config.yaml
hidden_size: 256
num_attention_heads: 2
num_key_value_heads: 2
norm_place: "pre"
beta2: 0.95
schedule: "wsd"
doc_mask: true
train_tokens: 147700000
Each number is 128 + 24 x the weight over its row's rms, rounded and kept within 0 to 255. Layers, rows and columns count from 0. Numbers have three digits each. The size before them is the row's rms in percent of the matrix's.

# o: layer 3 attention output (transposed), 256x256, rms 0.098, rows 152-198, columns 128-191
# v: layer 3 attention value, 256x256, rms 0.112, rows 153-198, columns 128-191
o152 082:122139121127144120145125131112145141110098124142144130144090110070154111123118180156149139202124125119103175122109105110136097147169140145115090146123118140107139150107076149116125134107099158
v153 097:122067117079136102118111106106112125143131127189104150153152167120102104162142138140119121155130177151152121163138150103115199136132151114111155077158145127115119129148136113126121151164146113
o153 097:106139121168139159139103089113129118143139080108076166142121100114122110134196120150123105150159149161094132112101135118095136130133115135120109130113152165112115167166138136138118116159093144
v154 092:139120147111118139122127105092111152099122076178107121146122096110071088113104144131112136122116126135133119158127151096132159142135144135114128139142144136126130126137145138179098144139137123
o154 100:082113137140116187137108094127132118139166110156125165114107098113105139146169120162110126131162126155130083088145136105106109097125096119147128119146139131096164149135159115119130134128136107
v155 077:131133125127109106118109139112145172121092155124158115104124079117158100091134109110135115141158076128189120083164131074131139126111141144143146202127150116136119124123097137109118115102103088
o155 078:117140106100113121110127173146115119139136118102134118115151162155094132113163098095114121109135160134126134149120106140119155140085121106120125131132137115114093104141153128138151130156157118
v156 099:107193160108132141139120148145116152161171113084143079112108107121112075101124151142138120178144127140129110167101124181128133114139121111123125121126127118120086111139111157044125083110122108
o156 113:127120139103126127139115123140163142153151142127113076157135098162113130168168117101122111074137136118143113135119123139125127134102142127062166087136126124129106133124158114120110121133114102
v157 099:090108128140129125114134136117140153060159117173125114138132166103058156156099148130124152186149143103129129170119124133113137131162107134065131152152136167118149111142162155125119129195108126
o157 112:161086162140089140147163055114153149133133103149096136097151118110097113140150136146096106111109110173091148098164172136124114091114144143132170124139155151108132129167149137119105148137138104
v158 094:145074136090150133148125136116109146154092114132111146160157097155162120152125092131148102088089101120132138120159119093114116135079153107199121152136138098139109132118122093141135127131104113
o158 112:074153087148144138116081159153080146115161139128122145121104130147146116116133110129144155121167169141112110177094111149102092153091102096126125146134086100134110140114118116111128119124129153
v159 088:130113094205154087117111146110143085118123145125111136088147118110134132090139102097124127098116130128088162125109129125147136130134192183143118122134108133084129167128112113131199160148140136
o159 099:153136125126120123175146162065121123135096118147124131135115180115128114131093098114106119156129092107138162080131118098109178066109141129130095140107155134108119142123131144107157152132106114
v160 104:148140141122147138130104125132136153113138131123128137134138163117137134102142111133121107120118089102139146107134163054116130143105145114154135122132113096152163144124113123146156156105133131
o160 106:131132123125119141124108193146118148165157108145140116159124120129127184111107124175150144162169125131115092157157123110133131157155108112152079103090093143118130149109121128134161162150136134
v161 101:109101131133127125110142121096123123087110102142126118151122150096071137126101152129129131132120137129132127138121117122151085134150145124069132179129135106103175091150149145157122147153096113
o161 106:174074130161133126146143151129150147138162112171099130106171113131122136167124117149111104094100108172120110099157129111106092116101123162136149100145169150138177121155131098103111123136138126
v162 104:128155117163118105112126126103155147102146157136123082134126096094112112090133133126116131138159096140130144088120114113169172128139144148115150131129142143094172104122131162105137141146137118
o162 105:151115161078123142153168166152176038160130101122174101135124145105081125121143163119105113134087085105178134129117162073133158051120139134118120152120176185107133123162155139123125110159159104
v163 095:128107163044148164152138112122132130177106075156133157124122175129107151183153113128110111195120132109155104178104136111113109123135094096149132103125120141164141116152142091133064162096108147
o163 110:129155184145122122154134084142104158121097119091115122134129118145142161145200099141127165135173129130126116131135155175164109148147118115149126079138090168174122103144116129163111177068131121
v164 098:135099152084121145143135103110103096163122096162122155132103210127126151191113130124125119163122147135136096151110163123100099124113085103123139115123141142162121130142148067152081137085117142
o164 107:105180149128129117125122118141116142098095111086101117148111121120171170130170115129128163136144134128135135125124144157148137153166139117156121068124111160172141136165092138146135160073104097
v165 099:156079123128129119114136100094106128111119122152116165175137131119109103125115147131121140142114123159157108140144147097153113115129115129131153180139147115133127094153137096166099124132125113
o165 091:082141163189123180148110128166167118141093094158161186159119069120105141160130126162129140114150132144127097104147124095131092151173102126151130141113132136143148127135123139147100111140116160
v166 087:165114151141119104137126138086130131113096119106147138138117098120135108093127137116112125170126100126158112122147113115142086110123143132111129229114153103118125107144110115118103100112074074
o166 080:120125140146126102145153151115112166139131121127107122118158132153144116131126051084092115089109122136142107132135125136132127152068138113153167120168154098173123083186149094146134127117144094
v167 096:092101115153139144129138107159101102125138147159106134138130188153129164189116130138131143091122157130070130112121127175104129147143093125099121080134125155111109158115177103142141111168150163
o167 076:130126126123144112155137121090140132098092112140143132140083089088163109131105173156143132190107122123099141118110103100130080131163133157118102137121141144107151139109075140122092121126090158
v168 074:133138094125120156127137110163118119161175125129118133134139106140114113136123133142120126083125186162083126155109125186136155148159110116150126046121105134108138133138152152134145149133162159
o168 080:138128115131148163132120085159145082125126165147149157129099117094117135127116196187157142150140114126141121120094148122134118106188132152110110157113117128110152170079116144121131104144122147
v169 104:186097176106098137125143107098098134144090092145125145166133081129124109149149132127103114118107172133163096120169112121155099120161124121144137163108141122130165104145110121184101105104085094
o169 110:099175140144104116134122138141146124134117118145139140108151097121098142125096089141107154096145154174123100085143108135135091132104139106167130155162147147146162127141142093135101113130133160
v170 079:083164118107089115120130130129117098117148135118147077094081140134100149142105127141140138165163173127093126150114080214117126128174094156088106104127118202129104150127155145105127102141128153
o170 097:161102120140087103114153039092107151117096157119127126085106146149120126098127137098113137117088108125114114113152141158150178114165160124121161117110142132113141103129146156108098142099138105
v171 082:103114150137094130115127092196155148146111125126127094087114109122123147159124175126127127112147203128143103133182133162105148138160119126104110113116109146132126166148147133138113101114118157
o171 102:146134120121112094142166074113149166141112143156127130076151126123166100161135098150124141099134148158108153114094153171161151124144143171123116141163154084145142121094140130146126129118157130
v172 088:091115059167136102110129132167139112140134152095129094127119179103158126126082149133148123144142100143110127132110125179110102141109137103119121156127133103113124159142131126062160117157108129
o172 087:117091109141126101118102192155144139101163151107130089136114140161124122181139128137150105149119159096122171127119126158122145127116092179058137104126138114132142123148128130113134087152115120
v173 111:174174149130132130134127166097142146117144093093129181165128089140116120060134132130131121149107082129097129168099103167152119104135151111148113152124135089121100122127091144075159110143118107
o173 102:109079130162105140104082117102133111120116153142120093167148102112108134125096126151120116115102116126161126133136134141132112151080128155096173141138138125126129125144149085106122123176136113
v174 079:105148173047131146146119090113115133177150107109140091116093095121117106138100133149148120155135141140126108127098125153135129133114105092155132090110147111135124120126122153070131100072073112
o174 102:094121117118125158116069130167111125139154147110120095158080094164106159144176120131130157115167141124137089176105087149128111156136125102087121098133118129118131138110128116128124140135123074
v175 098:152100163120106141121143100080127122108102107150124132160115099112098103137124140121108135166120123139155106138137136125166095105135105139099133205139149132110130086133120122171084122126131080
o175 096:116135169176117121159180090114169115131100078120132158143165070108096123144147083105096125112111116168131094100151136115156087114088127121156141118161173152124126093171160099134086125124126136
v176 082:158140203154157139149131110085128180105140113145131113150113137122141123138132151122119141124123145123136135091126153104164167111133128113134160128121138133118190106116124157145148115127063096
o176 087:106107141086112121123138136127133096113115084127100119183099135097127116112128145145093152129118112139148141085115134086096093099090165130160109153165134224126148151141094101138100154153142099
v177 104:113176136123126140130135129143133125133119151091149080099098135112138163116149114144141139146155110105140130082108090150157064127170085133141131134105110138140216112132107176111120114124065126
o177 109:185130159110114126138148130126100120133103136120114090114132169162117175103116124112109133115102098116128107103154122115128114139139131142142146109113131135168152080105110117122099110087157102
v178 084:138196110178125139122117171112128140098144155068129102105127090138174099063126129116139149139128092122092151120103144116137148122126154133138101108124103135122085135114089165118174126123169124
o178 090:094102118107133124141126126071116121113120128086154130119123166139109124097100120089127103131136149130121103132139116109116134110116114117115132146133144107121081131121161117138107128154090125
v179 101:137110090107154165120135133178123109174130101104129154150133154122131162150111121137137109142111110122085139113108154135096057129116054090139131127130130097129137126126148093091139116136110147
o179 095:177148134168116120150118145152157148120132141104125128162138138131138153137095149139134112167143154128105191128117109128108104159119155135061109136128120165131130133120092107099140139113103156
v180 105:082104111168143130127138102166115120136121155171113121134127157138133172199110123139122124084122163132095125111138116164102125140131088105118125093137140159122118159119174112138149117158129173
o180 082:143134122130114146138137126113160125112117122144140129114101118071176106133110179155148146187105126113091180107095108109131104138151146160122088147130139133101153159113082148122124134096107137
v181 098:135119152069117163146122132126094120155134106135120155148119117149126111113097132114114144127123143153114119156131157132086133119110123134105113132145141126122072111109137098153080128082188127
o181 101:116119136124152113123124084091129144122100078134157150151125080130152124137109127100126136142155125169136104143127111133134086125142107109150133104146129144126119148127113128133112149130114135
v182 073:116121166149119119138136084109134172115085161141133147135112101153148113135131117110137140128148120147177109106159101135138146100113135129138144176149148125126046121117113122114107091135116099
o182 087:067139120107129153113121127142133117138112125131125119134114086125128114124170123103139147087119133113146131143093098137123137156117122125149159153126134113103122132116129125132124107137135100
v183 096:159105082161121126117150155107140123124076158107136130151129111135183127110143136130131123081124087128145126059151103135191048114126110122137129197124122070139146128123120137138116117107104105
o183 120:146145114176148070139113204134147115123126136119161131139171157181151131137110101128119133109126142112137133143133115098154105152096134157126127140143140117183144100128102112140106116138122160
v184 098:152191134062102152129135149132111116159170069098146087119116083112105095098131164131122114183129152139141108185088131161143142126147128125112124097112112125146134113137112148087101120094117099
o184 090:130147169137106095111109088114125161145128156118088108133164150167097156134154097106106120087160137127145120137159147182136161110113160124110144091170138115171121119141160136115126127116141085
v185 078:111101137168146085121121133076113115106130139145105115123157167109123124140097109112136145111144165127144166140137161079133148140114193162133121132130106159125160127146136109208146171130095140
o185 091:128124127129089173092162132104103119152130130107132103082095160092170138149086151156092134139101146138121111127111135134136110111130091146187131143146166119129163146138137123142145165127104075
v186 090:123066104077129121123139125146084119166108118157125186130138135154117109176137119137113126083094152137130110145151090142119123125106112098127133111152148134122092111131153111156073137124156141
o186 091:138146126173174098155127144130140138109146135121129169091142131154162097140172149144152143110144143135112142152095107104149119152148135111132123128108116084100139111110133141144133103068100189
v187 085:116139128076141134144137133101145141132112108168128136124147113119103126107119131136130127128125080116154138151122171070117149136099158116119123120146137122141092102122134135156080177123193130
o187 104:110104162132159138115094122125146153131173106118130142138178107160133143152167126126147107133172126134144127150129123127115086114111112127146113079148107152170130127145137147121098144120147126
v188 096:117068111140116092115110104086091121154137123171115136148158160120108123152118144113129116142143243149140109160134134115132158137125139149110134100148144125118128141164154108129146142165105130
o188 102:110139138166125169108122087125135145173127108122058152142119097116142137134127125133144146132113174151098115092095121148106159139143140092103127127140169156119144161148113117127143120132084117
v189 093:138145127103152148148139092195131122178109175116148119121132085139204148164154102123132134106154136119167130074165145131117157130123087136145115108119119129168169146113109110129106100084118108
o189 122:090186135140159118114096099149103171127104126130110125151146110145180143127157138113125160154149141110121150138095127153143129150156124137140107154144069093149132119105091134131130097113149140
v190 087:139156135109128123140137120051119145077151120163127147120133127127100121102131119129108143101110158102144152111119102110180156126131158128142134121125131152128142118120127175176111156102117110
o190 086:121126158118100144127121111111116106142148131151119136132115127112133153123161142126103130154107081134152096170143149115140110111110137099191129107135133132102128142132138157141132185131154089
v191 090:164126115115140125138125135118123123133094146102125148152146079131189093078117094133140108079114058120155147078140165073136121137102169114183138153122120084153147117118101112123140153102153093
o191 116:090132114130157129118086189144115079124144131099162131150106147154146141129133138124159111116163146117147122185077130105096092147124102155130091145124100133141086139093116124128114103161133155
v192 092:139167152053141164150128143181120164153143110115135133104103115135103123117160144140122115133112079125132124163089111154127145124122103076171143101121111126127092138123114158068118117098151150
o192 098:143119120093142125120086146143120123104158142144171121128110131118060129078167143124162136099162127101138090161119139086138162142159127102124096108094103117104096107102125144106144156119161096
v193 077:123141119108115101146143141086092080150110127138132150089100131141079121110109109131136121098098129153128116167094083167134058125164146115135121137125136113108080131137129108079125143120134152
o193 097:124117156147134139131079144099127091096131125159136087120113108183129143124147136085160113094115083100138124133107128123104145135155116146114114090073139106113136146133135146116132124089128075
v194 090:089100107138114125141135125136126103169087123125140129093137200129124162186105096125157119125119177106122141151137111157089052152119109143130108102127108146159106155150149079133136147125093168
o194 092:161161159155109118107119123127154198137136158152085117081137153178166172150103130133142120122119131141120160136149120192114133154151130135109122122132124111139171117120110124123144137080106107
v195 097:118083101142124156134145111112106133076111159129132159137123136119117112135082101118117129149128091133156122090152124135140058120074090133120148235148149119135121088130123089148079119085147082
o195 103:135154134180137120177128156141166138135114071140161147147133123155129112151122102097096129122116110175115117157176109124146093145112097136174153146107150114121113099120134137112142083092118168
v196 095:141112151108179137133101120157141188136136137118133138137140140108127135127163113136131103163113070130153152119123136080094149119130105100183154094128126113135165118133102113081130121129093119
o196 105:130168156090105169129090198177110130164108101129141095161130149092058164121128143139125131118165112108131132123124131121116141181155119109108104157091126165113089152118117141148165144146140125
v197 097:111177138107122147129114127102160113127149126116140072118108132102126127098102136133135116200163115111132143111067170114132123138147125146078109135110123110134166133129130163099121152107140113
o197 099:181123133113124109153164088103108088137132088064113114146135124149127143129163123122098097147128095130134133119139156129133129075064126116083144071150148190101112113131124110112108155143138068
v198 089:190149098093139149108127166154118105175160076096123120133138095108102123102134150155116113113105132120102149140106133113151103140136117107157111082103107089131183132140121132125152163108120130
o198 099:155138149166127101144113158149148126110148163135122140138147158135093179134075134162126119144161132123144113134138144128142126107130148131096100103147127132155134122144122145131150152125132143